{
  "num_hidden_layers": 8,
  "hidden_size": 192,
  "num_attention_heads": 3,
  "num_key_value_heads": 3,
  "head_dim": 64,
  "intermediate_size": 768,
  "vocab_size": 8192,
  "hidden_act": "gelu",
  "norm": "layernorm",
  "norm_place": "pre",
  "norm_eps": 1e-06,
  "positions": "rope",
  "rope_theta": 10000.0,
  "rope_fraction": 0.25,
  "qk_norm": false,
  "attn_scale": 0.125,
  "bias": "all",
  "tie_word_embeddings": false,
  "parallel_block": true,
  "init": "normal",
  "init_std_qkv": 0.0364,
  "init_std_o": 0.0452,
  "init_std_up": 0.0521,
  "init_std_down": 0.0521,
  "optimizer": "soap_variant",
  "learning_rate": 0.00848,
  "weight_decay": 0.0,
  "lr_head": 0.014,
  "max_grad_norm": 2.0,
  "warmup_steps": 200,
  "schedule": "wsd",
  "decay_fraction": 1.0,
  "decay_shape": "square",
  "final_lr_fraction": 0.0,
  "batch_tokens": 65536,
  "max_seq_len": 384,
  "doc_mask": true,
  "train_tokens": 267800000,
  "max_steps": 4087,
  "dataset": "wikipedia_en"
}
Each number is 128 + 24 x the weight over the matrix's rms, rounded and kept within 0 to 255. Layers, rows and columns count from 0. Numbers have three digits each.

# down: layer 5 MLP down (transposed), 768x192, rms 0.052, rows 21-34, columns 96-191
# up: layer 5 MLP up, 768x192, rms 0.052, rows 22-35, columns 96-191
down21:130122129152115130126128129141127130106119166137102152145139117142107102115156128092103098128108119151117103120127112138141095123184117109139139086129156139093153136131105182170127172144149134083137087112104143118144137142115132125141107154149129119151157126146106114097096126108154141122
up22:137131086136124084131101116137133148157120127140144116141134128102128131155145137109149138121124100136070163133128111107157147116138109174141134119103149099101115105133071169153126122099129127153093109141117141144127107115095127095099123136102121122104125126085133114155140110111155109102
down22:168137090128107073102147142152135105135148122089097119134150085121081123152079140126102120089172149108128117138151145151147122119117160133136142138170118099143130097141135135103094172131110127104108129159113116113109116159139129153122104162126161139128151138175146090107128122158118116100
up23:110112094130115122102107117174117144139134160065101151116105127125145147140125143128154108104145115114134092150096123093071146135103114137141150156132133143137161108143103144113158118115152123113110138085130140110142123156183157153125108119091144077100110125150141145111127102140185095111
down23:119140097100109136146071173089139148108106152145144127106143112130120141088141109164139142111166087124073148120148110123132104126140119178131123115129115152120151131092123114096128128112107126110133121142131095128124140142116124130145092137123097128105135174101125144121148098167121135150
up24:133099127101125142094167140144146127148166176113122142098110159197119158139153128162145085113119112138153137165113159133178157086167187130089112109112113140157155132156150126121103147108157127202171135134131132112141154145121122129133111088157088133181176136115127137127131119140119098126
down24:159155105120147121100104140150165148197149133132141096133104121147184163166125147127128125105089104102151147152119075136124139108134146123081140142109150136138084157103126163119127134101117140120124077133124161165153158123081116091144100150128108147147193087110151155139113135126114141133
up25:090133113133136142146124177132146096113130115138136123135121137136140157113072138140144121112124095109133142111103124079114142104141080133113140169142125116126122144145117146171113119086138099128100133109112125168137097106121118107160087137154139102141093098152121111134119145091132135138
down25:135132082110106162113131134118134079111145098151100113122131121161093120117125130150135084116152129127108122143077168141126135104169077163149134135139112139117148135100127102125134103120101155142135131115129116141091158127107145141095075128136149148163109143114120076144130124175140111122
up26:079116139110130148119163127093140143124107144112126145135074134120120140113124131108122096134124121098159109156109133182114121149155102137102079110120122113141160135109130101114108122141135105145111130132102102120142079131098115091118127106126154148160131151132125126135144128142138093121
down26:134149155135104147122089113143160143149141091134143102099167111141125133160151131129121173141118129182101151107121174115130061131139140151131151195116140121132135109150107138137147113131143153114118112140150131145119172130128168160113147104168126104129113131101128109120077113138105154145
up27:105105121134155163131117121114164119148101117120085119108155139111128061136139142149103080175106141110118112167136139112150119138109102120096108134087134139117155138098087116126107102126090138146136118106138138127119167123135162167131152121125127132135111105117110079159152072174136159140
down27:119113060129115091119131149123094134103138145109143161105150130131157147135150177107141151118160134116129140131105115130102120173121145127131134113091110123114144129161129147145112122124166098108102128132135129120149093100153095089154093125142148119083135148134142142137100150109135118112
up28:162127142073164093125117142112156112117114101151133136104111184139118078099099134099113141109128127077119121120179109091086119147136175161100101150091090091153119103084102089114110085114093110094147117115155124115102113131142144142077145143142147109104084140156159106167152142177113114110
down28:136107134131093113152156131118145149091111098139123143134132118121153131085108106108158121118105142138107145153129108164113142144135154095138189112127100111143098123131117148120111126110082158168157170168118139118139079158108124142102158133129139121099097136125121114176097162133143110167
up29:129168152162136110161128096092119132114120110140123151042114177094143102092169075197121107155119122125114089114137130122086148127131155084082124130137128150107148139117126098165126117151147159157121134092133160175115147145150116134108083143122143174138113114138148111120182131144137147127
down29:088129138119117143137140150156136115148129122143146130154164082163128114065108140163133109076084134146120114144121168149140130140150071175122133084118121115130109093126133091151145163126143133115142084097121065143150128140164115127088155097100087203160122121113115105085168164137138153081
up30:142158109143122079137100154073114143179193127124139135172121089127127129127127138197152134152142129150138113089120132103131152133183090106107131156134168083195146114099148112110180078140093111161122101156115144152158146115149125142117130110104163128110090115128139144140146129150166121115
down30:149139117146160121126120088124092147122116145162108138115131118137156149144104130142116108121128133149091085110120153137133074108060131151121111133140175142177089146082073151134099169113138114126161161141139137171134104108143150102131113108092101142132130126106153097131106142134140090114
up31:147125067108163081137118128117119119127137113154105119097165091119137123113156109124117097192150149066087124108128126153141132127119171134137169129121133161151123092151134089134167110146183176096112141136142083140114148131123186167135142123178160115104132123124136142112160159113124126120
down31:104129140192103098151104095123089111178138127113146160105124113177150111137120161182132103151164099112131063091105112103134117136132176144114147117162112139189123142131110171120137107157146135143118101156122130160137150107089157107139084149120128116144129111182143163111119089131163134171
up32:170164166151100089110149127100111134109117103154113154140139158117139165113085164146159108135158139099135173182142113206138176151151168130086167153144136146119129109098149141130149102137183128087149115129135164112118110095081114128108097131127166153173123177131149093095171101132091089111
down32:117112143135116164065167154151133122139103150173117115130161114099174099140132119158161126127106205125151093143126084181134095128149142141091129117074085159175123140114143100109101159113129075103154127083133113130089095097137118086114132046147142077097106111161114091108103152115126115143
up33:136113065123128146146092114129104109125167106085109093156111132113110118115117141123130131113122185134116163066137091130125121147147139110123114098099158112119142125106113125133115123104116116072131110132139138134076122111155070152110123126153169124143146087135120114138146113134116131082
down33:142188144138118150131099092062142124167102141130143188150143159090145111111156125144131148136116143117112140118146126133123116171112146109118131112154110137146090119074131145152118119137140149119102123110143157119141107109090095120141119087145091120128135159110173144130118158128115129139
up34:153143149150150125082149066107169150150111144111128098110108139138133158101125111106124141151097144090084118156133094096128141141185127082079117101117172134138124127116129097095100166133155108120146106138140108135103083143151139127136134110145104122098121142095140109139138107140161125154
down34:147143104077091182115101153125100082103113153117118144134136112133096139148098166108179144108135107136160163142145132124127137115134106114143124123125125145129158089119173143164164118063138152132108102102113129130109145128111092144119144116117107102127126116115167099144126111127143168124
up35:124112097120133115120134122148128112113089101132161159115110103157146134118153159077143113082139144137114120122134132124141107128116137123142058127122119156161137134139106139147084133120108110105113109105117109125117169118116116104115135129128091112137144145101121100135152126091151109115